{
  "hidden_size": 128,
  "hidden_act": "quick_gelu",
  "norm": "layernorm",
  "bias": "all",
  "parallel_block": true,
  "init_std_down": 0.0,
  "lr_mult_o": 0.971,
  "beta1": 0.95,
  "decay_fraction": 0.573,
  "final_lr_fraction": 0.05,
  "batch_tokens": 32768
}
Each number is 500 + 50 x the weight over its row's rms, rounded and kept within 0 to 999. Layers, rows and columns count from 0. Numbers have three digits each. The size before them is the row's rms in percent of the matrix's.

# layer 5 attention value, 128x128, rms 0.432, rows 86-127, columns 0-127
093:464554492488451418464513597431585546458433427503546451424476382458450410517599550523527543486547507534472464518522520597453553506551522527490477498487450518468497455467544501487581488508454633433504597526610533466566437461417512506481470527543517481561505519482568485492451535386535509534433541527506367530532535543452495426508491474430543423538534448500525519503571486558455485429560
106:454529447525529389563474587550550443583521500430602405487488467474496571469551521553515524475496508487512436513461521442501457576474472434465431434520523595492408497466367443510454527520482619530561585540553532554548395422470479524556484556575530490503489507605493464462494422494473576501490454515460516544456505518489483569477556543538463430514578500527561469485491500553549521391557
106:563457577453503443550552434541483445519541368571577388492451443485420482538466497397517337481463497495484601473454586466457529511493504464477541486436477440491572481473451472541528544488482567514605543528485549492605489555426594485477478479435510512542434524550544478512443514443519540512470519490481521427413461433458492502482511519569471518502487489502432453552564414572510442558479
089:566532424492554543486473540649551405426564534499481534448480474496448479554556568538432476537548519524443459500464509478400602457506493575495423464523442460549487496411610488491493462490453488495443529489392472524556478486471543429562440474552468465502599507506522517410485494490563518484398510485516505459513542402438479529416466482608607511508442447535571525502505453508508501461406
117:625587518644470546562470479505540512554409516483528519442547505453476516534534493517533510492411544521570463489475574473470536524498423426413486504512494475512427452457341457445518472554559448497517630619491505512527482510489545576567519526468441570517452464496542508459509522519583508502524513527508493550487532521462502426551558599435393410503554493454496518446562522556493431522486
107:566517454431478533548540505562443504511558472514448524521550477468450506562492443494391407547477533497511545597468420543459552497488586509403493482494529522511523509550538586540486411416548471500461518482479462544490498488486572516503491484482584536447593579446600493537522443576459511535488507466484557502586452518383495529604455411458539607481533541520453500444576475444550470479356
095:530528586482478460539526526449450504385562583590481441523429563493585443545487447446573507490523515490494541412487563517533544566521477569463535544538408492490491403528555445500428513537552579469507495550478449452524548426533507540463451502460488502482515591533514451460582503551557549530507589483449498490465525530439360508589435513573552515596466456538569394551489526447461441454489
098:487448422578533501413453449537508537509572541473437505452581479513452496479487529497397455437424532469508586510494490564524554492509581456490495591478532448494591466566563549487551446483574377566417488505437467540581502561484564465481580499492502428458506398532439530409521563550441489511563507459560485532524515509507481492463494507514534540527408479549356517494582542440437511519412
083:469472471531491472473466502456461484570531561574593623530444521476483509427466445417546506552426407517494428546551508426465461466492466530437516636558473452542531576504491490505477484430573430513472434468358561407506497618545537497436496523465586490502493492572415522457457510548485528513568541530453481510545548601443440516465461496536537534503558497460509585427472537473524573482514
118:538502448484560534434460534502502507432525484496445448546529502484433515479588536579490544523519471539492551475545419421456533464493529529497483439435498511534521557478629473537471551561550517469453492501491446486569450549555518499556536429428458596508420557455432549469504488493412402576508483460582468401483572456503529461472478369495597462423506496536373552488535430478539567536400
096:516462461494475479422561549489528443498437440470494476592472445467514518604626615495512456523506482546494534424599537485509525572508481507554554451502530476403466484463463453520501514517526602507501613433530484488479434527532543491552522452453394463419523520475530499433461507557371470539615390424460443498505460496455598431404480516491539421506518486466435521520561519501525478479501
099:475510456456607466499476607529568541471389546552502570501493513598543594421517524519611437547532466527475496490494493501573499443486519566541547437549522499508478467462507454467426477452538530548483471521493491548446520500434496462478514442547536483570460581544388562539444490495625453431442430523520504459550594465518433579551480558560501403443463493416474460465447509481551530396475
097:505481460551444560533555507498478559461444524405518506520523522509429550514625459610504457550522476483511464536498564563517517517426472495538499488470423511529507416553429514567444483431389530512477616496521550479442457465453525453513567512516501471455516499548433478574451655476475393537586469521510588448559522459475545621512421575456409473491424486457429480489535456496496501466501
090:404482531456537454502538523455409447474503417563546453459556479507482470495512469556483537571445433427643585492576513441537549587558539482464583479588481483481548413526525489566500559466459470508557466384549491501585512487451588528443442439524454466549575461543459499553444476438451505430560470463477506516505571472503480542519432491571471494447478553476439461426405499543464482489597
113:498510629398454500609489449495521504585429513460530498426559522557474492577430454432580512470522496508509404600493548424487473466502437486444502519534449477531534478458499534520456525537459511446534573480494558460518412457410503490492445543525542519628478518547508444489523441539563541533588583535373489571476470536507586479480553532514462487534517443577553523533442569556404527448476
094:506516444536463353552483526512447535556531585530565386464480516491481546461494563435493509470479562504460509573416477500552497526489435507586562501571450503462555535517545438580592500482560400529467540426445487509511608534505554463515489501549453496463467497475599474508508492410503547543525454503541520459451546395548438396522537546451581540542399534470419510502492512515620553472476
104:508561443517421539445523553498595543648457440453501472632526479432472537532475478539419491453506408546551523545602523479473486406518554450481503409482478548523527562480516503472512539508514493537527425505544529539697470525563619475550452477490497500504467542520455618483490508441503505490581497548540464480470460416469478483497471446503522510480516502419396563509520530484491448451475
080:500611557441559504456547467547484559437540483474499497439542527388510475539453508518464485481461561500484543548528489510415543478497548400501543515453518464401502496474450538593360413492500515445459510520534594496484503432485511452458499598512492502520437523429516431624388510504517606475481558460496522456540409565443539558531544416531564482503392551431529493500538481528543512524572
099:442541504554428481490492477482420552555518406612423446618506440481516540487530468521492455550598508605520571555439554514432573460449485519464505515457548473587493517493542487482513486510489538442511524449445476506603481527476532502526516386555443509440513312452473480429515521510528472471608569462526569514435465465453530519488457563458544586492504539456499469476508509585572531541513
090:582485445553446565481499545478557567542372497517514572542503574480420499502601502552559480551509461577484566537464542533452486536510493514593576532474582452491503455552545409495436435376515499491554502523466477501510497545483480544511559489512486522465512340429486527487585544558436379579497488496504567499575470450545545532589534503533558428448546488545526504497501588441522455470521
091:501488428404549565482554492574519496554604514507455586510524526465474514516437473472487556474417509444529398578595619515437451536520502501583486489495496381513582573465481531448513511518533489533471513487522432504525571492579392540452496480414452478577561474485530506499587503554517509457457473463510512529411444487598406522542454508505510463358522503483548460503483399436551488511470
092:526519493444472445492472460447586456577580471518568462505464555391440472460498573497589481479540386517504523531456533532515614548535587415508487539480562429575557471448500501494527467494483444536599534439513443429513475579429562391479503425438483514452487563560449499487456542470504511475606578463551533555486449456535444456486436466453463486441493488478417479578482508422550554433514
092:469418476543557592380539558592543490447512512519541581519472548492503554454461494528530529523599555554513496519508452399496382453622506602479478421461548496450444564479515460472507486494508541464494394529567489463478580464402532531552517468458514492573576533497571578556567512500527457440501491515563463445532446417579503502450440462465561577478508517512430543516421475469562490476477
088:481520544527574495442493517509533449551580509514523435504444611485450444476420493527498438464441457554478448489483541476527461413593429522450458454558502488538542527425558582512488437468518560518445564526564440512538471483441485575547492498449476599509583456442485537493482427481471446434452443465438641408469533412453435535584507439513461436482575494562519467503602483507591446501466
093:467445530488531437501474614415472547508494375612482544492507520571587488554489450497486424529457557482486534507583485549532546480578494443633509473498565628555549492491424475464358512515522524593496507521491461446514564497473461544482454459532505509508526467544452508480507420411453536488540529497469564413564551518513621478490566539507469549474492476460468513514452532399556499438554
104:462466582488529496624478465559459498402509490557422548528508428498572429497434452386564496450478509469486612477501508434527542544522531537488417532565496493532493482478575490464509521445515425468540415421479447515457544523566468478521534580505593456408418465560565413558505543510611494510541521476559421496580517481508428500488507551485492463518541438458544455469451540557611481462570
081:487478501538531567484529459496474519552539570470529530550532571534438451513507580578431435512532573511462580547417545559513464550450496407514505388591421429470438533476512464454495526509450563495529562539453534458434568531473417479442539521429637458458550582490571477570477519504426465497487513466505466476476476508565454516549531391535563422514505567520572553541587527482573569554546
091:593522472498479519490434522515405555445551539551527581486486522550408527474441497539477430550345523517484464569581519490498575494476463483484476431465496532498592548507495532559573601603399480511458477542445440503470447540413445511458500482543508464533433495566518443478524504472401530543452478460494462407577458540410461498489507483581548496558449541465541483566545536448509366473496
088:598429590491547468452532523462529425505555510508578555539515491399502582560371439424519500493493524450460424435564628573570499467508479510654470472485489473429481469502515436529474499483491574483422486521505545544505504448430513531527567565510527530547489448404463559583516481449509476513509537489525431562493420514467554570521455525565411530513485461513528478473475440397565482541515
089:542496499444552490521458427467434418433506521508602563414447467460547499461459474480468467494438478366453453510435579478474477458529516579444469478523437464537498523438468584502442542505554538534550593593495484499503506493523567505516454484480485519535521621445518515576452490540400469537533512641507547499453465587546501455499635466458491477510494432565559547445449511484598444438509
093:542454458530486518485505421439458437511522512482530478495477435530484495579566464472461602432564463438524483527482530459609422452432564545559439508485487419446488488429574627461434495535467551618494491459567511527502527546471434456504510532539416498442524556444560486501459539515605532433437503522520507544536463514599494481456582551503499551549518562571610539490483520488591553445603
088:518484455525406518474542540522485544441482479533533531516511428449499399450598546505499565451393531456515510438492417587593516421525522498501478431586534533379510464545489620487416494585465444501459580449489546490462487538414466449519469522443618528469519371521541452474412488518485478534471526470450507541542544435534481483481482526573531521489514495482546442560492563590504524575426
104:507417494542528560476449637519538469432457470476566513527457503495524521492537471497603523478529525501421496538592556476495511633594533590500546512601440487597487489479498495549531547547595502531532526495563511492498502476499520544527539465476473420525472534479445444500483543519560428493396487540399392487422481488536527456552529505514474449453527524590551514383484461600546504470624
091:451459470537492578440445464459630523608505506537478398475587452479514515388519558535560563510551433511427502571532596476408442396506472479525545548521524481452473562433556528514530369514518470445554459504496529494563463528532555485549530452432459450552608481457488548471565468476486562551536431449510468442481424444533508458459486555488571496466443492454479465465443515490421507565543
098:475518482493545557460485591463525471472560483454543434454485496424572465584510534451558489478513455515493522542514541468430537521522501523426486429526373513509470482403531479456510574560459555456523462468589552450481586426420483467580510568509548503518504475435539444572498516459460504501410543468480487491540472441520502611436344540590587495451471561503517561505521385514493449443596
097:457450552524541546598482518502475440460587491502486525485503562487559500503431514375582555466358431446503478440518507539462523534563474523500489477533421488487559524510439547585552572550481497566543527578510549519466527425589519474523469511585504525526587544536466430502476564583471518547532514479469445557396445444564534523493613552466504470551504470449610508527611472510496399486504
103:550532487567422524454428540554439526542432507485531485549605422470541409449554464510563438533595529555511480489412421553490424459473493499410550577508518447488513511515467444534510464433528587520596544520457453580441434494483468519600481404472461537421482457493488597411526471520480446460564459550549569511550474461440400491496517475520429503411524523501528462481466467527537565490414
084:519422592509469434480456503488501543457504513445553367501452526404419590443395463474420480457451443508549412534503473453537512457456506519425513573466463433442487534492484462432539509530439529409562458531519511466476485509503627531419477531567637512624439486523500521506493504528522497474593532489467541574521480480466469561495457484542563424560454448436490480437536432512524444476464
102:519481461489450536615460481515403488531533518545466526467542649572529469469478521577466574462581478481484434497557508503528430529474472474459442551534507453449435423574500504498553418465496466581511587476508525507398524541451576488579512591557463464520511533458540477562470486570517475464501493574419552626473482539480501567525472474477437552455390535565577403471458481523478591503514
082:493533513444483487509446490473525524523413500556449490509514488523544445550567463385527555484474453485582390530542453453526466470558495542602427519569428522551468419541496487504542463443534476498448445522504593623494390474448501617438531636539508486599475526547478466531544490438393532570537548526467539538419489585498574541467503506522519469455474422447523432508546548507507495491564
095:433504545447486485518568464487467452532501473488531468558478532523490383450505471450470547471570417542491411480429507550549478557461508477460521520529354468425478502532518545555484449467550485438416564551558544603507442480473527564465576596548514465466552526456542500549547465538542506502561447398503597565476477547478448588523514467469619513554408496523620460549524533435424462515503
098:503570464578437443505536434490469495488478535424444575416577533544469548568483558517515520562457572538469466515457507562422490580479471487505526509488508522557527451543388466508600295522505613484480432580557573516447554485519563461543615440495453487490503455447496539449503424457545543493537532502542441506528524518476589499522525481464490454489428584442546501543533517507510518495415
# layer 5 attention output (transposed), 128x128, rms 0.356, rows 86-127, columns 0-127
096:559421519476530532539455456487475461421487444478428498553474501450560437438499477477548506497538432525470500521368574478452450572518537397541439494505459491497472554526502427503442568564426476572545451432459524450548515550481545456531546423489439527513532483515494451521575580437584518546592415485537433513506365440574519526487521469497434498406561505469517556562608524476404448489535
103:501483510531438474464493508405465497498449480525487495444494564567576485523513475474511435483489525427562545480526561435592522548555609513464445445486473494464548661477460446624478489544436458477502476527379615486433471513483440491446590488479530551474495536429493499407527514502452484494532481474482485431517554480458523406534514505557526541515486648496465570504595467478395449570499
110:615453530494471466489454467442486459515519505510430516426484452572470406504523579580515456432496520562624472597557512419526535517516567545403567561471536471441479498524436499514498486505461535509467552446351461535539482484432500496448491374491468483544505508464444428479441498510527541482513528560382472488442409511495455530514459499490406509427479467456422490405536535527540408436489
090:503482470503426526492504486481477504460464507514477529515484431564501528584427520489453448455481465512542578471488423527564536529457514515538469457494456395511568500604463432439514459491471544558546410527591528546498445471526566553633580442447513486464613506579459492383538428532525419541477522568541431526512434485494522609401507487567460484439460501548449399511579494560552517534447
114:539491571472584533509540513518505426552580452487594505565506580438592488455511485528523451499471646530554547515454481470612499554486535493472461591445558544498509537524448455519512418512524430458518516513405452509451505537486483510472501428527513518520528482435614497434478433493553482539529408572484523513549527466456539460590584372501481370588508537514498509559568476572519545481452
104:620450443556438555467522558465471389453485508508502482584562410520501558525549487545427494412493436507522514507494462452537472457490466519463562487492519561495570498564438491461530460525512560518419490577579497522531466505563470420477516486435409481444488441603487555428502477367446468491476470439581569516487419501518442475496423585428490410566460425485455458524445546545498507416537
091:460550573515497412449521529488430487528462524460543513522451461458453580478477551573436430535394492416489391538492594570464610463542423463528498517459477508449499448597392506477535471508455499596478449541461472580480465479518548467504513547402487506475491353621507536627459462494539501477562539539504441534465478612553524505432467489507470533523525492500472531574507540525486510518526
095:481553455495432533509515487556447473518539488494514507500507489493526528596455487490478416593551458540473389403416411468476550480454473500511646594507561463535480579479561543550525442487549603492494515420571521510492502568498566565492498471447529537536497467443542605571468478502420407454494553460431468550577498436523520599381510512498496486503518462582482464460441555568477485433484
094:447517483422401485578489536493542547491481510528550488489482555480501550499480489474516555446548512503420493555477552489539480480549528589579645450520541428520484515423438552542502555364461547576526582492649425623529457416535527578480471520450511470456418509522577540552499548503481561514506540473542510529487571475483525494528537476479509479623537430460530418530429483494524414496488
107:534431525514481489424444499514522511477564470456467468533485431538553625553470586429522427523493438603509427502556455469392454420573412538589502495506545456579549558429605490506430558585540511526504445517569487481565528490477531411492607471532499507422503419562477504470498494573516482467505517557483539525506465417534436547533514416568417454531477548510546459497519491527539559583517
089:534601460518533452531515475476529538497553465447547428509513506560442391499505533584459381493528549560544483542411506531444521511554483458461479475460560516536425584402587476552452505510540465512518445421452486503602452466404491433549432538468526547602552459490517535433535515469552536470497514528589473374480450369515571518543468449525512560523463480497444506472529387548519506538498
101:472535383420479485440534500435467547519520511478453498533484575562516502492459543490441523540419490476357544476547576548516470562521420562533482425508457492406542459514505472528529548586524529482527505530597463562530481566457582571543477448472477456439471479509498570498535531604404472544427534444515528479417536568553515415490548571473500494487485567519558501468510499470485568645393
094:536449481533551475403558523507422469533520567561479515514499622544515481485529519499538513575541526519504551517421428362476492566583491486477483477504482462499467490439573507432473449475496552520482469491465545404534490547510490550525369509517435518591551459564469557480540472543393532576413497407579515539545597480515518447553581511561441527538367442519549552510454490476486549488436
093:527469501461396470522589490452512488494491512462508487504427449433430520429344449551526528467512430492556535522517496451521503490555500474460478502391597506536533477472565523540487515467468512387428542403405482475546567544565556585510453501560557546522402536525382519564585510482456518436462553533576434464448506529509428489488423562459539566549473525461482570541464483548522507580518
107:569496585531572501543426508450480489499508452457483503479432451529455469436413522393497617428435543480545444487445446512534497540512548447499499444565530490493457454498397481553515485498455520525493550475471560494413516537579425553424452497520494486522494469458562568434558532490584487644451550519537493481467395578507522512561456548549489508512615505468462392541494478431576497533606
103:519492480480521536503493481513407497474478490453501615491469501416480394546475513485515473547494560460510449465507526527482575544554563506405589493464562485492517495399500554503490495516537450502436511653544518434467444418475485513481600482509470517443574518545557536480571468523444577471531538554448402424449543388512425477465544397516421529437607495479492532421478571571479425469514
102:702508553465520434543498529497591416510605496516477506513500467536564507504581465462598538430513523552495495514605429480478514479521532611473545575478510452463525568439481439516570499502444548518455534491594481525518596537417577555453577506565534531550458489519536580433471522534528490543454400484469458452489515492528537519506537545472466473462546539447447561527512409525449442560489
082:467510521461526543472452378613501436509551509512473473489488436497491581545536537462428457472502557485539513525509481448607429539539431518616530532537557571551450400459522506576594531548501446502379542510476531583513438500578415455563509448487453498485534495585443450516550482528515453536443448489480492489502446479529484400461505650528514554514536480570500611514504462510466438448481
097:577457535550435618531494561497456472493422573528563447446511509547494522462476515534463487502507625537588511458608456477441557474468460492475551532560603528550567497437456495512540493439385506457480549507558561468530546590515630445595451535535513527454522592568512484494491514497558546423504451482566374549417525537462516474490513490502430467443527499483482468493507456480589501425509
088:505480443482495622490593547455484481573550504455476486409514490490479513492603466538516583566490590431469402501432511477399472512531498427496439462453463499516444473475527481559434439496475497466442514539515488510575532554427500530539533390377441523548451475517628472498502412543479552461460463498552503552486529539369571461501484483508534495495343479536506446522459425474518513496468
092:441538528454549528530561518518512492505413506412619524530527525517503493493425467489449525338533493489507545579580414519540427540429568502433408572529481403475502499481607549522582583527465531460442459506556498553520452480501538445479538515570392474545521542522506506564453524448497478458545533511433488535446550557398488476445449479539516450593443549613509572522488486518466537512525
105:598571513425444473542449520510378511534558445507576454449556465537458491545546487533553484458458594568536459528481455453443468587557552582570482547454476450446535491482442543540449537487536535483502499420526596467536513474454543469532493374621532539494529490518549544588563505520525557443455505537517384406536472566527483507504468501489377508579544466518513514452539554521409457500521
092:459479440458540482505458584488514453497482519445494442543504493432469462543618500582485510433506424486496566482580454544480526514406500600491381421519464508570574464507542533482533437493595480532475421483508424498513513498578526517515539532440448542494557588486436505484387572598566487544446474410531543545442509461430467577509569455499492517505538630484526518399508498571475484563507
090:552412525541509518499559521480473466458507372469448462572539422528449658511527495514510459406540495499498486493616559504413486496560561506476511562494468484462477550544443477492502546569502447514462474532523562498464489533513489612460595455447525512475531494558506485414449492554596550507548567491534476556517522506491536466508515452458514476611520620632528492394413502513457492455421
092:528636449456571482504540483536465554510470462527532549466450526492418582530499474544468489435604553485462415513569491458409503465568431535486531429521501530461457502486496493561486434534548479422510554565452479466634553520432416542546427499469519558432504510484426535576513494485517462553559547492504486596465521555463465556455481632455536413551504511448453471426568509458452439569442
106:457524467444502489506497574476435423486543549454515455482522521404516442472433514624454491494459490406537521582424520519519519408454504522547627452540523580506485525550444571529417594455513557539607530540525497509472555486474555491562533527578422460537401516499537513469478443491487560477475488509441462467526492568522496570472517447472634484455506381596538579455522533479517428546507
087:508529580495538575460446542563518495452491530436543527424531500529444453546535439537379499585619544496530492503464599495538432511491487518483423498373421536476446468396515491406572559542586453624487383443531502505444481540485488446494586556479531516489527467573525489460490519512433525520472567456533637520442498520432464532528508518446458518509517453553446504500546550523505523441466
099:489557568503480499446571394484446476532486474499455475416472448525597477538419498479525458420609458547468486505529468516520505432514452576475513529443427572599505459499531397416423538463527499592536547593506588535593419522460511546520488510490475556518496505471489551450392477527456512566515538444516412598487403456515526447442536641461465466514453463508517512507489498472507519466577
095:442512523551581529522504486561613424502375452548456422466509580534443463546594485496543481438509504461500529492500522471451489563475479496493449646546466493481388559488456538593409475462625468478483499538429487533608528430517547487477528431444479526539527450544470592501504496453468473578457559467413399462501447464461464499456473512495524554447481520461446565514497509459558517532418
098:417441488479479375537564496484458458423572505528545582623512468464472534641528591480448456438495503510445466529476547454583544496493484473484462584537521517443475488449458476578424564419467434496453441531416471456478509414429376463434612532479453470525544506522469484477564492488503509554452467519490540563523406532459493469522499493434498427495462513462592431424526513507519501544519
102:481475506485493520620544470540520524421602500492560534523518465549439442530537639513518514560564518524514605441496518522513559553501609485481475495579443567498423613559557458508597559470549469544507534457559593422488509465537465472527537562517546436595558495517488465526632484403556451466456489515455440551520529587462525482551445451516515503472536471480552563452557513499551471551492
101:483479529492515561637507515567468525432445455446320379461576474448510514520393512554594477562555508547477593528494534415554528525554558454482535393439485563520512500529531518504549468390582509527458438518554494474534472509489453548547450467501555510520422503510518522432522537537538507480583502487449634481588493557524557553481521517483453465489522500543460527497483455489529559452518
100:438416480411552449508533528503487497459507564428491513541440539526471484494535483543485492423534453425528428542414492574486469610543576423565448499481543565508526546403514494412469508512478429475599487498492467584411560479508539448531493509481439527526476462459471571449554464535415580496498502549414531519400469483552564538487418464534521403489452644436558562500499440445512486512448
091:472491537489418584469509543524436467431506497438502531549444549514527491463528425451561513505511583460502445554500412495527499576480592608618527544541527437495494427466542532512518570491494462441453465405568405549506467542453446526562496529431490531563527535464466556492484599466604514446459497597554407529529511474461466529520484524523500610401602553496521431566511418474494528522458
094:426401550446520460499461561576566440460549584453434429509572443420452534494497475517559480549506462445574479477501440473492452571547572543483367497477491494537547440439461448422524478487427553469571389493460543553567435440508545400520575499482504494540552514501427423492541535443493524550554531500506465496411464480483519462519504549554502462428469546556453527521576603483507414558459
094:481536530405481464503436427542456523422516490505512477468517480522462461511457481466546558404509542518492351517469452526556455526465498413400571499482478535398544548530443510433466448434366433463520407458398466445476412462468494496477532559463471449513460506505448485511501484435539471511477475524511513448485430405514439536489512428547563472451421540599519577447472450394495564430513
106:557500488560431523487616516316452529529468462495386504532555475559417497454521493582433522486487526495486517439473438452537514576494398525481446493524470463488451494468437466463447509480419492413439528484509516516485510521497544485515587464465474512475543435428625444471419468442490558468443423386446561516572556542546460535466578507395468497528544497482501485494505412563539515524512
089:539418573435453403434452549552516494509500462508501436483491451510565540512492493379515513496469494465441577471494527538488440529453481464473597446486535484492560503454408451584571507403530533493459505512533455582536532551500456406353437415431441566613483502482549471508513515486502534498478511423563451496467516479553445470542521498394496543429526586570525497532424610515519499447544
101:467564492606400554511527508457436534560421612516529554561536419442404470506532519509571556640492497515498545484425502483636490534472512483527477543552483402556560474484518530418520550506564494430482473496468513494463477519608451486461451491482535494396537472580533577433521447533577499553508557445464446467549534535527545401510510539493552436578508490489493519534444531466557535460563
091:474404421510555474392509486470585533586526469407480522540428485523494410471472521401549500538455458473412402544425550498513445449525489454535519563522585407476482470413386460604515444419562558518511530545510508500520533536545511525502522540559591548498504544483466541472539488504560565540553515441498534551551473538465500449493509511580597516500465521515431492574435431439418534439526
101:404463578496439563406512423495452562467511488511565534532526475521447450487506502434440425596418463552488449515464569425522523430503487426552416499539520458434506490584504486527527475475453467528451462513497575489528487553576494517490445542432506501516521484609637470456454580385505606578457465491514506424464476485473509506500436468440518509470578495547525602545389448489448509439503
102:568552479546519567479506428502478545552451510586542492548463574499520487521584441538439601503495473479508521377424439522634401527494500520482500486436545430512364489558523452479494425458517368379520512557416537488483527504523568488540472558525467431450557414519506511498448594574495505473501417453531447516508451435454507516504517497497511524532523551516492447536553591535540521430470
# layer 5 MLP up, 512x128, rms 0.564, rows 0-12, columns 0-127
105:527528536454414488532458531538554468517500512507509397451489607559486555504545453459488493437534487505549503541499484429470520498565478525485524537568517525561520579451510522490416437467495503427445472454345548414506432474480475573503607455591598427543534526532442365535456496559530479556501511531437636437436482525540519551565436485477439542455554509514467439491522496480512444594523
104:530515493492563517586492539533534498463392515607584490509568552435465445459459603474432547439477527536545498467471481458580493504424537578501470515576487515490512437510514420448448488432528491494525476609424483547527513561458528597492477448475451500581518550474507490453460402397566542448501537541464463496447469499491430540508466411480628554485542498531494446631495467560457539407473
103:534527572590546593601465473504452503507450443408563507445578473543498444546503480475405453518426511502473486554412512535524423591527564481516454450452434438506500486568558476472486470456527590457433457587502520558532465512544567428537566576450538464500469524526518469469533505530549534465448407581552478461523411483509482487525528507577495446576549526522516478411463424566596406570505
105:527493514513412447513482509552577515478499573628503528445527558532513448552499567476394481467462508510548508504487411492426515539460563536498579511490541498492520514585420525515525471434429514491413498439386475487473505483389544447483535466506451507492580460573501417413572406461494547494541467476487493555432501464539497575634486507578513515529588481505500614589457549523457506490408
103:466449502470554535521515554500582495531554448591463499452507484531465468561576558491472488487449462630529460575518385471429532441464502445412441613513495539431515602524451462504456577539527554435469414596404484508446561478503445533463492458421467450448483540463553525561529473526496523512519417497522604512470491521529481529559504514497507502495421514433539375541634485540475512525473
100:536450508400590444470485465479541538479560498481532438433429409456425506457505543499512531445466560532521533618497403570519599511565433571479483569619478507521413499481422427480562481545549499548517635569429535570509609479517507508449509412442510479453472573497542468480566498540447560497444453462524531577565493523481520528488498516545480571521494498445533483526517517457414434484467
100:487476545514503471508526402426472553509510474576520529469524417461495506537378419551495539478490510521512505424514561443466600482552522542416513453537565535576528482453424491397578563437475532418469510444581483488494589388479528516558409598525524496449406510499439537468516510508413600536479499456547493588533407495494524557517472563465532473516483522479507537501484498583529391556431
101:460488589539496498480531542533503450532541491498552484551556531449497506405405466450574487499447502535491500502550494460437412516490437444450501594361506571537496481532453532485417528571600538429420476415441438455549601540488489383579572493562474577541531545540525567514502504433488519504536433515518514449506537449611487506522379480484491595522557520490445489465457460443552493545497
101:550572511540425490555504441538497492571541489409415518568504472419492495456480525439404435447563493557560521470570493534510538532494468434554446443493534513608482443459430615493528484510545410586546417422544460519459492499604408527451459473542488512522561582516481542563495516505480434470585500555504528438414577504521488521534592483586483484457480511374455427495512521490498527540535
100:478492490562506410520439530433505538501531482507450541509555482488572404569539496540495498532522465540531450446420578528462525490511512553376538480474520496472614550510450515529497530486456511459388546459484470613515521486508456519542492503525407437385455551594535503562556540397536541458509541579519414431387419412582540501488541443476434521467469480534565487601545511476492436506469
108:558505479513597540566425558583472425443488476406468500480528516522633445560530515495573528483473494472481523489464541527512582430522550447467573563449483462468548562550498470469571492577563539481472437426513485416575505564420455491563531479592501473509508480531454459471528486536553527544497544595491429513396516527423580369490576537537419542474578523418509485504489514535441509577504
099:511537498371401504531470526534510543483520527425499556530459514498524461593565560505606508506520557566549493457527454513456477496471563467496492364502479521503594545525548579511512543493467466517532487522488468539435438504467589510508547535416511446485460365481543415415506525486536370478480536470487548463483660565476495517524531481554482415505475528512563550555394462516432517498424
100:472502489503542523543448525524560512563481501530594486440593588554486546504597413424511544399466602532437523568403419460603489530440464526474582553437521501507547487494516458533482410439484500426479560574449523551468477488470513508515461545517458450493482416575418527452428478474467543569500491463447496505526646554471496560521501440544481490576477511480496497503486395421455591521503
# layer 5 MLP down (transposed), 512x128, rms 0.559, rows 0-11, columns 0-127
101:535412539523450509539514444531530589400494475560565499496555570511564423516597518507467534464592491427523466485474528593490510524526538532417537540444624469523537578549549478523598527550451502477535517529481394524446503533593476473447555515445466465481531493533483482459549541567511497576502484614557470400402488530481556515502555427469512542529512512450560593505529593541454437548423
097:466522467476450454474538486414463508494477476532423510488516547508605554598523484500514573506522509462524428502471504504532486518526531471579523423430584559493507528506483433530557561553576464602546530345479543374484425463507484496506479463530569526565571426442619471577465541557488533481546461444518530571555502588634539491514505544518471552493462516455435544440462482516435577543527
100:427506415501539545472603502411477560513550513533548588558414505459448447456421533554491480474445461554454412589503519533510561488574611427491544588481494629441520533458427499473455541465512504401553614475459456574492521512492472568514418446544439511541546551479480553507515486492513430507412502459496424532523527508545630491419492555519494509468477422533515498518562511490461486459522
101:457538501475470573468477465500459488495484440496562462503510483556565575402499551503462479485460434511530465552505548543474499475494466457582490579492402466483400488448556507473512468494487410495569427547533557491534577624490440638525489564521512411547453518497468563507407542496495515542528543530391521453538467555365432442450493491501445385481528569474475493410485478445552418560519
096:459547530499472496431533485514457538500510531418515566525427514439616509457424531518495534561549533522401465521480539478580515526487559545577574510578435531467544509522521495447499418578451364465523559520503429443512488467552500448482487391491431547417421565588453490434564498514525468427497484464554419461504503464514529538493487383475492461427612461489516545474434557600510499537563
112:546427530539513481464585437570447455525473552523473462524510496500515411467403499521566501514477420479500452581525523391519395464526566523456576427509560448488480384565522473509565523556527398578564498478551510476512427508466528500544482488541578550487592565495587537479597500488529549458549426437480592445535469411560501582469565559470482485490473551512542446509560414483531471564476
117:489479487522594527487512477484451443508497538486585515535436567553498468530500451496521459484562484511453442497510485469551525421453474467531489551478591524491563520383503561378589470452552599556445623493463507690484586524393501566473596483463535498455485513525454441482488499577511506485591496496543539509489434470436515482477465481443475412475521434415539588516469501503547466477449
093:455536475530502472503452541414488508457536555543460570482478514475491459559569537510408493474509485446514470589435472499590544453513570483561528439524486446558455446493559417483562491437458504534621500481432495550498462505476497574420365525406500517492467433494476534499501522522563486532538585456469515614524464453526458514434563504614574384399462554504566513445497592485478416470513
108:525538542483509487529480471549402497504529430469417418530446527449466517460514514526392373521477604587481472456529406536607463480520541534512532489405457506467473481492554549465544518453538556563552613443506490572488501539473541479474472614469430476498558560462493534531548450477466514412511508597457608367503496436455465581479583518586516524547536457466490541505464549527495488487492
090:625510581490410524497616554471494527486560557495343558565498490504512556455580540441475499464530555481490512507587455426648445522545577487582536494511473488528506434481499436456494522523528502508509424492417400413503503425441509558565522462451466513582511421488489490493490536524450499525645491497464519591535530510473450511441537472545472489488529514457518489507530507470503621485520
094:480528517556544448567613468474440468612388536579556453456519498438436433485489519473417419579422453490484561546548535424539510515484545478542498509526547461530512493492419448499480496433437450586552503494420508637492502409436463433435476552461511481600550433546534518500464546490530502497567485541494503468536468537576558507462462452484512555570537468479465439455462608494485485603485
107:542451561474398524412573524484560438505499490514483488536480508494489589413610468539510462465480509467563484485464485457463481525532554542488488494502572419547523465506458558448514583515491551600436468467465516576605504499557436488539468481359454563536480402475543488489463508487478539593485531535516477429519512478446601421528454422459512657569471402469476462437495576496530530502533